From a checkpoint of a small transformer trained on Wikipedia: MLP 512 GELU, LayerNorm before each block.
Each number is 128 + 32 x the weight over the matrix's rms, rounded and kept within 0 to 255. Layers, rows and columns count from 0.

# layer 8 MLP up, 512x128, rms 0.12, rows 326-352, columns 0-127
[[112 124 121 166 170 155 174 136 153 136 170 126 125 113 100 207 164  68 157 102 139 160 179 129 133 127  69 129 139  97 135 103  90 117 129 138 101 134 119 194 145  85 132 134 106 140 146 180  67 131 114  23 143 153 118 131  74 151 162 132 119 150 136 158 144 135 205 123 116 133 116 172 131 109  81  87 135 103 163  85  90 102 157 113 125 140 141  87 139 156 120  56 143 112 102 168 101 125 133 184 103 136 110 107  91  97  64 150 126 101 136 100 116 135 102 157  90 168 107 191 101 168 115 155 160  82  76 154]
 [122 141 129  91 103 143 154 119 102 100 132 114 101 128 139 103 178 128  89 125 170 120 118  97  99 131 147 170 165  91 153 108  75 145 152 132 149  90 145 193 106 135 104  89  84  94 116 112 210  98 164 173 133 173 115 153 138 118 106 176 192  85  83 133 114 131 126 170 172 207 129  85 156  61 162 107 119 156  96 148  82 192  43 134 115  91  88 165 118 129 135  90 155 158  94 111 100 175 163 193 130 115 172  51 139 142 142  65 156 162  86  70 147  72 197 163  91 176 138 124  69 176 101 167  93 158 148  89]
 [149 185  55 108 159 104 145 161 136 104 133 108 154 140 140 118 151 140 130 105 105 123 128 129 109  80 104 151  96 164 131 139 101 188  97 148 149 133 116 135 158 145 136 172 133  93 199 124 123 115 207 143 159  87 102 115 144 127 131 166 100 131 137 144  83  71 133 110  89 110 105 125 147 139 117 127 230 168 126 108 110 153 120  93 102 127 111  95 135 135 116  91  83 124 149 109 178 202 155 111 152 116 141 123 122 112 116  72 144  48 131 198 101  90 124 138 110 127  47  87 135 115 144 100  93 117 173 146]
 [118 127 144 168 140 194 190 134  92 141 161  71 162  83 113 154 182 103 170 120 173  78 183 103 108 113  96  84 119 153 137  77 217  69 105 150 167 153 132 141 162 191 101 142 115 133  95 150 125 186 170 148 120  85 110 164  70 124  84 141  88 138  55 102 126 142  88 153  81  64 124 131 100 160 136 115 129 125 150 134 163 122 163 129  69  73 166 133 144  96  77  96 178 100  93 117  94 120 154 123 150 143 108 142 175 130 153  84 186 112  94 190 131 139 140 112 133 170  91 132 112 169  85 119 167 109 121 188]
 [146 168 136 121 109 193 186 173  98  88 143 149  99 151  87 109 209 188 141 123  62 119 113 157 163 109 122 114 126 176 201 125 146 130 113 101 133  96 107 190 140 135 172  89  75 199 162 168 127  67 123 100 183 165 105 118 127 136  64  66 152 116 116 102 168 112  88 121 118 113 156 150 118 109 140 151 128 114 135 133 129 106  36 121 132  70 105 166  87 126 126 113 118 135  94 128 140 146  83 102  81 151 148 148 136 150 149 164 161 160 144 150 111 163 139 180 137 134 195  65 139 169 184 103 105 132 101  91]
 [ 82 121 141  98 137 170 150 124 172 143 170  85 143 175 112 119 123 124 132 150 123 199 112 171  61  46 122 146 135 104  80 174 124  87 117  96  91 118 108 164  28  99 181 120 145  94  88 187  97  66 155 132 164 138 121 126 133 149 102 150 144 152  94 183 156 120 113 128 125  77 105 142 116 178 117  75  69 129 153 141 136 120 157 108 176 112 106 119  63 149 116 159 162 105 145  79 170 135 112  95 151 158 157  70 104 115 109 120 187  56 161 126 162 160 114 103 131 157 131  97 119 128  99 193 126  95 142 149]
 [110 133 152 113 160 134 113 142 137 124 120 110 157 135 195 163 129 114  78 112  84  62 139  97 161 102  77 131 105  97  68 178 112 175 145  98 138 137 137  97 132 107 157 107  87 139 103 110 132 117 171 110 121  83 177 164 114 152 143 186 100 167 149  78  69 185 142 101 200 140 149 139 114 113  86  90 192 143 173 146 115 192 104 170 161 175 232  79 119 154 159  61  82 160  70  95  90 154 125 160 145 165 140  97 165 146 182 154 111  36 194 156  98 137 185 133  82 161 177 128 102 122 116 159 160  99 133 136]
 [152 111 122 130  85 149 154 114 113 179 150 129  61  82 120 137 197 176 116 103  96 196 122 101 117 101 165 169 154 112 166  97 138 111  98 151 188 138 159  56 105  96 133 163  82  88 114  72 158 171 150 139 102 157 146 130 172 141 150 128 137 134 117 150 146 137 164  57 126  99 155  93 193 148 139  95 165 131 103 144  73 105 154 131 106 132 103 149  85  79  87 156 129  80 145  96 130 110 147 124 104 105  98 105 113  67 173 129 126 162 123 126 131 144  87  99 191  76 128  86  93 160  87  87 175 118  99 136]
 [ 79 128 158 107 132 150 149 147 190 102 138 160 132  97 102 168 103 115 145 147  98 134  85 153 118  96 130 102 144 117  90 115 109 125 102 154  97 107  87  95 149 126 136 187 133 107 111 143 111 101 199 180 171 132  77 124 147 155 125 144 116 132 108 144 102  82  89 132 126 132  98 109 154 120 123 123 105 180  89 133 100 128 138  89 108 158 170 138 129 151 164 128 156  91  65 163 125 227 192 108 118 107 118 118 137 143 137 138 114 120 122 148  79 134 108  93 126 155 134  80 104 163 163 201 154 124 211 124]
 [115 117 101  77 176 104 172 105 191 164 139  78  78 135 122 125 163 122 127 145 138 130  72 105  58  73  63 143  89  83 167 124 127 134  78  77 130 149 153 161 137  88 178 101 141 149 113 148 112 175 126 151 145 123 187 101 137  97 132 118 176  96 126 147  69 121 151 115 100 165 113 139 212 160 106 127 121 176 113 176 100 138 131 127 191 125 119 102  65  92 134 121 112 128 138 144 180 174 121 171 103 194 135 121  79 133 106 150 153 163 127  64 132 104 151 185 106 116 165 105 158 121 116 181  70 136 132 134]
 [157 105 135 156 103 199  84 175 206 143 133 190 115  99 136 168 158 123 100 155 127  78 147  87 142 100 133 142 175 133 103  80 113 107 139 158  89 155 165 160 107 205 139 163  92  59 143 110 151  56 205 171 196 123 145 116 118 123 115 120 143 154 116  83 119  91  83 148 151 131  85 143 142  89 116  26 133 135 159 131 141 124 110 184 129  78 162 191 103 110 133 100 182 102 121  90  77  81 154 145  64 151 164 114  94 212 173 101  84 135  68 120 155 110 108 161 101 145 100 110 111 206 179 120 127 138 149 153]
 [ 80 121 155 119 122 192 149 135  94 205 220 104  99 148 105 149  88 133  79  72 115 166 149 115  96 154 106 102 144 109 146  94 123  91  81 169  70 137 146 124 148 155  60 136 105 101 127 158 127 123 174 171 146 163 105  83 111 173 135 118  95 128  77 118 143 124 121 159 113 111 160 190  55  83  82 152 182 110 190 130 112 137 120 111 179 136 122 130 104 103  66 112 166  49 106 100  48 159 125 180 147 104 124 137 106 130 159 108 133 158 124 124  79  88 114 143  94 122 118 118 230 104 130 145  99 171 118 235]
 [135 121 118 132 116 125 155  94 126 154  73 144 119 111 153 126 158 111 129 180 128 139 147 180 109 129  79  93 144 107 115 108 126 151  99 106 105 109 145 117 144 148 155 152 125  84 164 123 119 143 172 129 160 146  80 141 153 119 178 142 101  91  97 184 157 104 120 108 163 102 127 198 118 158 121 112 164 201 132 185 113 163 132 121 126 126 100 104 146 116  86 100  79 110  78 120 134 132  90 118 128 153  93 111  78 115 147 102 168 105 106 165 135 181  78  97 121 161 156 106 118  80 147 167 118 151 147  90]
 [131 110  94  95 155 148  58 142 138 141 105  84 132 123  90  71 120 147 176  75 111 144 137 114 134  73 125 150  83 163  69 134 116 187  87 156  73  97  77 190 142 138 154 139 134 153  87 122 144 148 174 109 137 152 150  89 178 142  67 104 161 174 108 141 155 114 101 158 117 179 103 105 133 168  77  51 113 114 162 141  69 156 152 142 171 118 187  88 125 103 116  80 150 107 135 172 104  89 167  97 169 137 107 128  99 197 161  98 114 166 131 168  82  80 201 124 140  96 168 101 127 129 185 248  77 116 157  78]
 [ 78 130 151 135 157 142 130 134 112  92 141 104 144 104  86 110 163 126 138 102 101 111 120 107 128 118 100 166  87 139 152 143 120 192  76 135 124 163 122 118  87  76 146 107 134 120 170 154 125 198 164 157 118 189  78  78 105 147 185 117 130 131 133 123 145 125 190 132 113 180 105 126 133 159 122 149 127 134 142 115 139  73 134 102 131 101 159 109 180 114  98 148 153  62 133 136 177 115 102 125 130 124 137 191 124 160 111 139 125 192  66  94 117 176 167  53 179 159 163 113 167 112  80 128  90 159 180 100]
 [134 145 147 107 170 144 117 112 132 100 171 183  93  78 123 105 149 152 138 130 123 175 178  79 192 114 125 186  82 102 134 112 128 166 143 162 162 106  80 140 101 139 101  67 114 147 135 138 164  92 155 123 143 153 130  62  92 129  94 138 148 113  74 145 133  91 146 155 170 116 120 131 166 151  82 165  95 156 124 139  82 103 158 130 123 179 174 142 148 112 152 102 131 160 105 145 114  99  79 195 136  87 134  99  80  87 117 129 133  99 161 174  84 132  60 109 148 172 109 128  83 131 137 170  82 128 170  92]
 [129 106 180 121 142 121 138 154 207  44 138  83  78 134 204 118 169 130  80 115 120 199 132 156  92 115 112 217 165  86 161 114 151  94 158 105 190 132 121  87 149 107 155 150  89 116  96 165 132 142 154 125 119  95 106  79 107 167 123 174 113 136 126 145 171  66 140 138  90 155 126 172 154 132 139  79  93 156  82 157 153 106  77 129 163 138  91  88 138 153 112  80 180  64  78 151  75 122 129 142 153 130 112 156 116 199 126  75 131  92 108 133 140  86 111 105 131  93 151 106  75 150 123 174 140 133 150  66]
 [118 136 198 135 105 101  86 164 120 143  91 135 150 172 134 148 157 102 138 144 128 139 145 154  66  38  41  98 129 205 128 127 157 156  81 187 119 120 126 120 129 131 131 109  80 128 171 100 129  72 170 121 134 101 112 151  97 162 126 154 175 107  58 126 176 121  83 119 140 141 115 123 118  40  84 142 159 159 158 108 125  96  62 110 183 129 146  65 106 135 149 154 127 149 102 164 123 139 100 137  56 108 160 119  67 122 131 129 134 106 152 140  91 152 157 131  72 214 119 122 102 190 210 108 161 119 139 124]
 [120 106 154 133 175 136 130 135 138 104 131 152 135 153 147 109  77  98 131  86 110 166 129 156 140 119  81 109 207 105 141 153 169 141 122 114 127 146 182 145 146 139 116 125  79 112 141 125  37 177 126 107 109 135  95  72 151 139 149 123 152 132 106 122 204 175 112 108 187  61 158 144  56 141 139  96  91 127 101 159 131  91 125  84 152 132 143 147 125  74  87 156 112 140 101 196 115 102  94 124  57 227 106 130 112 126 126 128  43 135 107 121 178 130  94 142 114 131 126  67 149 131 120 161 127 117 102 109]
 [128 106 118 129 127  99  82 171 123 119 120 211 125 222 131 108 154 146  89  97 105 114 140 155 115 126  80 151 168 125 161 103 180 144  98  28 150 149 107 178 128 109 115 149 100  95 189 117 196  87 134 171 132 142 139 128 217  79  65 101 155 125 100  99 158 157  82  89 127 107  94 135 123  85 123 152 117 106 179 144  84 164  76 153 157  99 104 163 143 173 159 113  75 143  79 127 137 135 103 147 103 108 135 117  97 153  83  46  78 150 149  91 183 201 152 162 156 139 154 120 107 210  89 138 132 180 131 153]
 [115 137 113 142 131 184  97 135 124 151 111 116  79 102 142  73 117 158  98 170 130 102 137 126 167 141 143 145 102 127 119 144 122 151 134 130 136 123 165 161 105 117 130 141 153  71  73 136 136 154 122 124 158 118 103  77 152  89 142  79 101  89 155 172 128 150  93 101 102 151 149 145 113 115  71  82 115 155 162 129 119 144 158 121 107 147 156 148 157 157 171 147 118  84 130  76  57 151 105 209 169  89 125 106 154 122  97 123  81 157 168 132 166 127  93 118 106 181 165 114 126 140 108  81  65 126 149 102]
 [225 101  68  83 175 123 150  85 172 159 108  65 153 123 155  73 133 152 138 114  84 113  96 132  62 123  74 207  82  61 156 134  87 118 106  97 115 134 131 183 148 175 134 129 115 139 147 144 130 117 124 146 157 112 114 123 159 152 112  95 114 183  81 133 132 163 164 115 169 135 105 130 175  93 129 149 128 129 131 175 135 157 164 138 112 110 145 122 196 163  58 114 110 103  79 103 120 114 138  78 141 148 117 162  96 118 147 115 184 126 164 129 112 168 139  81  76 110 163  69  72 127 104 117 119 108 174  83]
 [ 98  87 106 108 142 196 166 148 153 124 155 129 166 200 180 113 204 148 150 121 163 116  98 120 118 188 115 101 175  53 124  80 191 162 149 147 118 190 133  83 116  97 138 191  94 116 125 159 113 124 141 130 111 148 108 146 120 104 167 115 133 132  79 218  93  94 149 172 111 146  44 103 177  66  60 137  86 183 147 134  69  79 192 110 120 153 131 122 146 125 142 106  99 115 120 123 167 171 192  81  97 153 113 125 150 161 187 127  85  99 110 135 113 141  81  89 162 114  84 161  96 155 111 110 101  84 182 139]
 [164 167 123 177 179 151 125 110 149 158 111 128 163 107  63 122  98 138 139  97 127 140  89 100 159 144 136 132 108 125 101 116 144 131 118 109 158 116  77 138 133 126 108  87 111  89  77 128 125 124 143 143 148 157 129 134 148 121 132 148 133 177  91 115 132 122 124 131 155 104 143  99 136 205 141 140  82  80 173 153 148 117 124 173 129 163 107 128  92 147  95  48 142 151  88 128 121 199  98 109 107 110 135 168 139 152 129 132 112 122 124 100 100 102 122 150 101 231  92 142 126  90 128 162 134 101 130  89]
 [193 137 122 115 141 156 117 120 134 210 111 139 109 121  65 134  97 136 146 105 102  89 132 106 130 121 146 140 103 142 115 117 155 145 181 138 156  59 192  99 111  90 103 127 123 113 141  52 175 113 145 204 100 108 149  97 178 132 196 134 140 121 108 167 143 138  97  75 156 162 146 116 107 120 142 130 174 103 153  79 103 100 172 105 116 134  76 152 128 169 120  85 188  85  79 102  84 119  84 133 164  74  48 154 109 138 134  69 117 131 125 174  92 218 144 104  90 126 106 108 101 132 162 136 204  44 157 124]
 [ 26 161  88 161 105 173 157 137 186 181 115 149  94 121 141 143 131 162 159  89 125  74  94 109 148 121 103  83 117 127  95 122 153  98 138 156 177  91 130 113 206  75 172 166 142 115 165 172 115 112 157  89 153 159 129  99 109 169 163 119 116 117  96  72 150  95 116 130 170 138 154 166  69 160  47  99 133 122 140 139 132 117 181 147  89 127 100  69  94 104  85  81 112 118 140 135  90 123 115 112 152 141 129 118  97 171 120 139 197  99 106 103 131 169 145  78 109 125 155 117 133 171  84 187 139 180  96 129]
 [127 122 142 166 152  90 174 123 113 165 122 104 112 178 169 109 112  95 108  49 123  96 147 128  96 118 170 185 177  78 119 124 133  92 109 150 132 164 180 196 103 152 147  97  77  40  81  98 101 122 116 145 135 107  90 108 148 187 100 126  84 175  95 107 118 174  69 116 134 154 149 136 105 137 106 161 137 140  76 156 123 175 123 110 110 154 192 184 104 150 128  75 161 190  84 124  81 118 122 145 120 139 185 136 108 111 158  68 129 124 140 105 139 157  93 124 126  96 124  81  88 165 138 145 108 151 167 142]]
# layer 8 MLP down (transposed), 512x128, rms 0.0942, rows 326-352, columns 0-127
[[141 139 113 160 114 145 116 143 138 156 146 112  97  78  92 147 111 157  84 101 151 106 134  99 117 124 172  98 234 170  96 112 172 105 122 168 134 131  93 124  59  47 132 118 104 170 140 122 103 133 113 109 140 101 162  92  91 148 133 112 171 172 106 123 154  78  65 139 130 138 104  63  86 104 141  86  64 115 126 138 131 113  82 126  65 187 111  99 137 161 150 215 105 112 135 152 124  33 122 136 157 110 104 152 149 104  98 189  86  93 151 107 156 138 150 157 147 109 111 117  96 145  91  83 148 143 134  95]
 [144 164 105 204  78 124 143 161  51 148 110 114 122 112 125 110  78 140 155 167 163 179 120 131 153 165  97 126 140 123 108 152 114 131 174 157 115 105 114 192  97 120 154 111  98 127 143  79  61  72  96 103  88 117  56 124 134 125 197  91  99 145 117 117  83 118 108 107 160  89 107  80 159 147 143 108 158 137 109 210 145  82 136 162 110 158 172  71 128 133  95 120 119  97 168 133  93  92 137 139 163 138 156 157 121  64  96 157  74 122  92 110  76  92 111 142 165  94 131 149 137 133 102 169 164  85  72 179]
 [147  59  86 138 111 124 142 130 164  90 139 151  94 109 131 154 209 125 164 132 150  84 169 123  70 189 161  65 141  66 115  92 114 123 162 154 105  67 104 148 137 164 115 136 110 154  52  16 151 109 117 107 124 157 124 124 126  86 100 140  79 130 129 129 132 170 124 191 154 110 131 160 143 119 146 139 120 129 159 142 182  96 102 188 146  60  72 144 128 116 128 138 131 129 165 146 115  61 186 122  69 119  65 121 131 140 157 127 136 101 108 133 151 171  95 118 157 106 145 148 146 138 144 111 159  60  97  83]
 [150 105 103 202 111 157  92 110 141  98  53 191  70 156  54 157 132 152 146 102 137  99 102  67 176  80  89 163 147  96 135 114 111 132 114  67 116 154 177 138 178 179 184 119 108 120 193 144 133 168 161  93  93 144  87  95 146 152 113 174  89 130 160 150  89  66 123 153 142 163 143  82 158  94 159  86  81 139 144 193  86 116 115 108 124 190 124 152 132 154 101  92 110 130  87 104 171 155 131  93 103 144 121 146 150 105 160 118 117 113 148 135  81  96  86 146 122 121 124 174 161 117  83 101 135 124 181 142]
 [ 79 109 114 164 170  79 179  84  91 203  85  75 148 134 161 150 100 141 148 122 151 201  89 142 159 153 136  83  93 115 131 136 145  78 139 167  90 126 145 119  98 152 137 112 146 175 134 122 165 129 122  89 132  98 115 199 112  91 148 135 133 133 130 147 122 110 145 163 148 161 155 107 146  98 104 130 117 154 218 105 175 138 144 144 109 113 131 146 145 109 118  90 137 148  91  93 132 125 158 135 168 125  61  86 144 150 133 124 120  91 135 165  81 128 130 141 144 111  94 123 154 120 128 140  87 157 156 116]
 [141  93 138 125 116 167  80 106 127 119 141 135  99 131 140 135  90  98 117 200 153 100 172 109 116  96 113 135 117 127 139  69 102 179 153  72 139  96 122 126 169 107 153 160 144 128 168  94 149 153  91 134 110 151 110  82 143 129 151 175 181 167 149  95 102 172 108  84 184 146 140 166 156  85 119 129 130  85 197 125 160 161  86 110  92 117 133 122 146 188 125 102 116 186 114  47 151 140  92  83 102  93  39 138 156 116 106 107 115  77  74 108  85 128  94 115  98  80 135 122 173 119 154  96 174 159 135 105]
 [ 89 164 145 120 163 138 127 125 114 176 103 139 178 161 127  45  60 174 146 157 131  95 138 146 158 212  93 171 136  57 112 163 121 161 129 129  56 117 162  51 119 120 138 145 175 135 122  58 128 131 135 131 180 131 143 160 155  71 157 147 144  78 124 143 166 121 102 152 184 118 142 165  90 190 140 107 120 169  98  70  69  76 153  98 109 101 134 151 141 143 140 145 118  94 120  81 130 130 182 127 132 185  90 177 122 141 149 132 162 107 120 188 137 133 122  39  81  93 174 154 105 178 127 149 191 141 102  82]
 [115 137 104  87 157 183 103 102 165 103  93  81 160  97  97 124 173 105 145 124 199  40 122  85 129  84 189 167 102 134 189 162 123 124 126 186  89 139 148 123 152  99 198 167 113  79  94 144 142 184 105 119 120 202  72 126  35 145  87 131 132 101 156 111 183 133 124 191  75 118 127 103  75 129 150 149 148 125 144 136 147 134 156 127  93 125 146 122 146 163  57 147  71 114 129 143 139 128 130  86 126 126 162 139 139 135  91 153 124 174 111 103 134 132  94  97 122 111 151 144 162 141 133 130 157 162 157 106]
 [138 147 109 146 202 105  79  96  81 127 129  94 131 135 137 158 114 151  78 184 148  83 129 109 154 136 168 132 132 116  79 182 206  96 185 149  94  65 144 149  94 128 105 171 101 203 116 151 146 113 117 124 161 115 145 135 161 121 141 144  67 128 146 189 149 163 119 156 132 168 122 182 136  60  92 119  98 168  87 105 158 152 155 125 166  91 119 137 112 148  94  89  98 142 140 129 127  99 161 177 182 117 126 142 131 141 101 125 120 179 165 127 160 132 137 103 117 116 127 114  88 102 152  89 128 158 144 116]
 [156 177 130 191 132 141  96 117 156 117 101 116 109  67 164 127 134 140 106 162  78 147  90 110 235 149 199  96 140 166 133 120 136  82 147 187 100  96 123  86 156 145 122 162 103 151 163 124 138 126  97 101 170 175  52 113 112 129 114 156  68 122 112 113  94 122  69 169 119  96 108 105 118 105 155 133 165 132 149 212 164 127 137 121 162  98 178 126 175 111  54  99 160  96 123 140 115 145 120  81  81 142 134 103 143 145 184 128 136  70 116 134  80  80  92 148 159 117 113  78 137  91 169 128 127 170 139 155]
 [145 122 209 105 195 139 173 156 103  78 146 104 121 132 142 169 114 126 156 158  85  99 168 145 144 106 136 152 158  96 168 136 107 137  85 111 161 152  77 165 132 158 172  98 147 172  69 241 145 129 118  66 115 125 140 150  54 147 152 100 105 150 147 143 109 167 156 135 143 124  64 111 154 109  60 147 132 149 121  93 178  93 135  74 171 130 124  84  71 117 153 111  58 105 196 168 150 182 109 159 168  75 112 172 132 152 210  91 123 134 204 114 123 112 127 166  73 117 106 119 128 115 117 112 181  40 141 126]
 [ 95 135 129  59  66 126 161 108 143 149 140 121 107  98  88  60 118 226 104 105 153 147  87 144 108 125 129 130  88 137  71 146 167 112  85 121 161 168  98 118  89  58 102 107 131  94 163 135 146 121  67 147 113 134 128 162 149 179 189 124 104 113 197  81 163 163 153  86  89  90 127 113 117 204 126  90  87 148 108 177  89 109 145 124 115 124 123  76 119 102 106 121 130 153  75 196 136  94 142 153 109 194 145 104 122  91 121 179 124 103 106 174 129 141 212 170 114 151 122 122 166  86 119 172 140 132 223 119]
 [136 112 117  98  94 136 119 108 139 123 135 171 156 185 151 148 171 122 110 108 150 117 163  90 150 108 102 149 156 120  93 127 143 113 140 157 108 147 101 149 119 141 181 108 130 142 110  84 108 103  68 123 162 152 110 136 138 109  85 116 164 118 150 118 117 140 177 142  84 150 145 109 126 128 133 166 106 124  38  89 154 116 114 216 159 151 177 128 148  96 140 138 125 109 155 144 103 154 172 154 122 111 160 130 145 147 183 144  94 147  80 149 146 122 181 160 146 139  82 139 144 159  90 101 126 145  91 109]
 [152 107 123 180  72 120 145 102 110 157 138 106 147  95  46 112 149 108 147  72  83 134 102 161 106 163 142 153 175  15  59 151 134 140 163 156 141 148 173 116 138 141 142 115  66 126  98 113  83 184 151 133 117 140 141 137 152 106 143 171 136 139 164 113 144 116 121  93 123  50 117 108  87 122 121 102 143 128  79  98 146  99  79 198  56 150 121  93 122  80 113 164  93 174 144 120 138 153  99 108  30 165 141 112 108 133  65 140 100 124  54 115 223 143  98 118  61 104 114 121 140 124 156 127 119 156 189 193]
 [148 101 100  83 143 161 127 144 136 137 160 146 166 140 158 141 117 142 196 152 139 106 170 127 164 114 136 106 120 122 164 165  85 122 113 128 152 164 119 118  87 131 122 126 147 160 149 141 171 102  72  91 131 114 130 110 171  99 107 139 104  96 148 144 145 106  57 109 129 107 145 185 119 125 128 165  49 121 219 115 105 155  91 144 177  76 140 148 108 161 143 138 176  80 123 138 103 144 126 124 142 141 138 143 142 143 127 135 157 111 170  81 109 137 125 158 101 129 150 137  94 155 149 103 122 119 141 188]
 [167 154 136  71  93 140  94 106 102 166  67 128 110 130 135 115 112 153 147 107 159 125 163 176 136 155 191 141 216 113 141  90 165  95 153 112  80 144  74 107 196 153 129 140 141 113 185 123 142 143 155 166 157 138 154 177 160 117 125 103 148  81 124  72 109 104  89 127  68 124 147 146  98 134 126 108  77 155 108 143  87 133 201 157 128 116 123 152 181 161 179 165 115 105 143 130 182 139 161 194 183 100 121 149  89 121 195 155 177 167 108  79 147 174 158  90 122 147 110 108 103  84 107 138 177 136 103 169]
 [149 121 136 122 125  92  87 118 161 126 135 157 101 105 108 111 160 115 157 142 142 124  66 161 120 215 141  81 174  89 106 147 138 178  84 127  78 113 151 106 120 192 162 144 182 138 163 162 142  91 134 141 139 111 117 138 122  87 154 135  76 151 164 186 135 108 179 129 170 135 143 146 132 161  93 128 131 106 112 135 112  94 108 183 139  90 109 102 107 105 149 114 156  81 183 155 178 172  47 155 126  73 170 158 140 100 153 140 126 135 105 102 173 131 139 163 131 108 196  26 118  97 117 115 131  98 141 155]
 [120 188  98 197 122 152 152  99 130 139 109 139 108  86 133 168  85 123 102 104 106 149  72 126 160 108 139 215  81 157 119 122  91 169 150 134 127  94 159 118 209 170 110 110 127 126 131 217 148 108 156 101 164 121 114 184 146 110 124 123  71 138 118 185 101 147 164 144 137 144 175  42 132 144 123 147 135 106  83 162 155 145 101 137  79 153 138 159 125 128  51 105 152 145 128 136 166  77  85 135 179 187 118 106 141 198 116 182 101 121 124 163  75  37 134 135 186 104 150 122 128 119  87  95 127 145 153 140]
 [ 78 170 129 132 148 119 108  82  61 103 144 118 153 138 104 135 145  94 190 108  84 157 140 123 127 117 141 164  93 186 131 150 144 126 163 146 142  90 113  93   8 159 137  82 103 156  95 129 119  85 118 138 101 120 101 113 116  73 129 141  92 144 119 119 133 147 110 122 137 165 138 125 135 117 118 117 172 129 163 132 137 164 117 200  88  91 154  88 140 184 101 117 130 157 120 150 130 135 134 183  71 150 151 177  95  80 164 138 125 192 112  96 116  42 178 119 109 108 149 100 104 122  38  63 150 122  45 179]
 [ 80 122 150 159  92 149 129 107  64 130 146 159 103 124  85 127  80 180 139 105 124  92 155 154 141 174 165 121 123 136 142 124 150 104 131 124 130 124 104 131 140  89 121 160 118 135 123 154  92  65 125 111 107 112  70 112 161 147 126 158 100  87 169  56  94 165 149 126  75  94 103 146 138 168  63 164 105 180 160 214 171 172  76  91 150  88 168  80 175 125 136 101 189 128 129 121  96 111 135 104 133 132 107  99 130 122 211 156  59 135  98 174 100  86 106 122 127 124 150 167 149 133 133  60 109 106 122 135]
 [159 161 153  78 129  95  84 102 133  64 113 163 169 143  88 140 129 134 129 115  97 107 118 130  87 132 115  87 150  93 161 189 109 155 152 130  83 159  83 108 117 166 122 139  94  75 146 105  86 125 154 157 150 178 165 157 152 126 156 131 172 126  99  67 127 140 136 149 188 119 108 136 186  84 161 134 102 123 147 147 123 126 141 212 158 117  99 138 119 117 159 106 121  92  88 151 154 109 122 146 155 131 162 120 111 200 143 114 197  96 134 130 132 207 159  86 109 122 116 153 117 122 128 130 167 149 153 138]
 [124 219 120 145 134  34 102 124  80  85 216 180 137 109 114 120 152 140 115 100 142 152  99  84 187 128 115 113  99 139  95 141 116 145 137 158 198 140 170  62  71  97 147 145 142 151 139 153 134 213 103 134 133 211 108 110 116  92 125 119 136  67 170 139 130  80 182 107 142 160  87 156 157 130 115  83 121 115 151 104 184 118 153 185 134 155 155 164 148 177 109 180 158 130 124 138 132 129 111 115  81 104 147 103 154 131 136 187 162 107 135 125 165  70 171 116  99 138 148 115 131 160 162 111 148 156 117 194]
 [162 135 128 138 123 113 171 151 106 156  99  99 126  87  60 149 166 119 114  95  82 182 127 127 118 121 138 155 210 150  72 147 116 121 121 139 143 160 115  95  59 131 196 133 152 135 136 143 172 105  72 135 110 105 123 104 150 150 107 140 165 171 117 152 162 177 116 166  63 197 103 111 178 114 126 127 162 139 184 131 151 136 114 154 122 134 168 142  68 113 121  91 121 184  99  98 104 108 185 118  29 150 144 121 145 136 129 120 145 140 112 158 147 136 152 126 102  69  77  88 149 155 159  94 127  99  93 147]
 [127 121 151  66 129 173 158 132 118 111 141 159 154 138 191  55 146 120 134 165 166 130  80 143 119 164 109  79  94 107  81 108 114  90 141 103  93 183 126 140 173 124  98  97 191 106  90 171 152  98  95 157 117 152 177 179 100 110 114 141 125 152 113 103  92 137 145 131 121 123 165 128 128  94 126 114  85 129  66 105 178 119 179 187 183 100 168 109 116 141 177 123 105 166  72 161 119 102 111 155  98 125 143 109 129  93 138 112 137 148 139 117 184  98 121  83 124 143  98 126 120 142 182 115  68 180 106 131]
 [120 166 175  94 151 121 123 108 128 163 111  80 211 159 128 100 185 121 124 117 129  82  96 163 174 109 119  75 160  97 169 166 171 108 112 209  84 141 151  79 120  90 130  99 147 131 137 147 140 139 170 131  85 175 191 124 135 141  97  93 107 105 151  66 137 132 169 139 150 114 133  87 111 123 155 162 120 167  58 167 105 138 108  93 122 109 174 128 144 157  89 216  53 130 128  69 114 104  92  87 146  95 104 194  99 177 116 150 107 115 151  97 151  96 114 127 139 105 159  55 130 157 137 178 103 209 142 133]
 [ 67 114 188 166 154 151 111  98 164 112 172 139 163 183 182 150  83 146 134 120  85  48 123 151 178 143 156 142 153  88 135 152  96  94 122 140 176  82 149  81 106 105  98 120 145 105 145 127 122 133 112 160 130 118 178 120 159 113 100 138 145 165 131  84 105 146 117 171 174 153 146 158 187 110 132 168  76 148 114  94 146 118 133 111 144  88 123 126 115 111 140 115 157  82 153 169 114 142 146 154 119 166 112 183 101 153  90 133 141  58 174  85 128  85 123 111 132 215 156 164 134 110 100 159 112 131 131  80]
 [ 80 143 137 167 203 137 151 135  92 103  99 129  97  96 167 119 140 180 142 127 175 148 174  94 188 114 122  57 110 132  72 157 117 195  80 114  91  77 181 129 129 127 158 227 170 124 107 151 106 113 108 142 107  89  88 162 134 136 110 111 102 132 106 159 105 124  71  69 126 134 112  89  97 111 123 121 169 157 200  61 128 116 108 170  98 168  76 131 129 129  98  91 117 153 234 110 194 144  91  75 103 138  98 138 129  61 133 171 195  93 143 175 151 116 143  85 158  75 134 106 138  83 136 175 126 130  63 134]]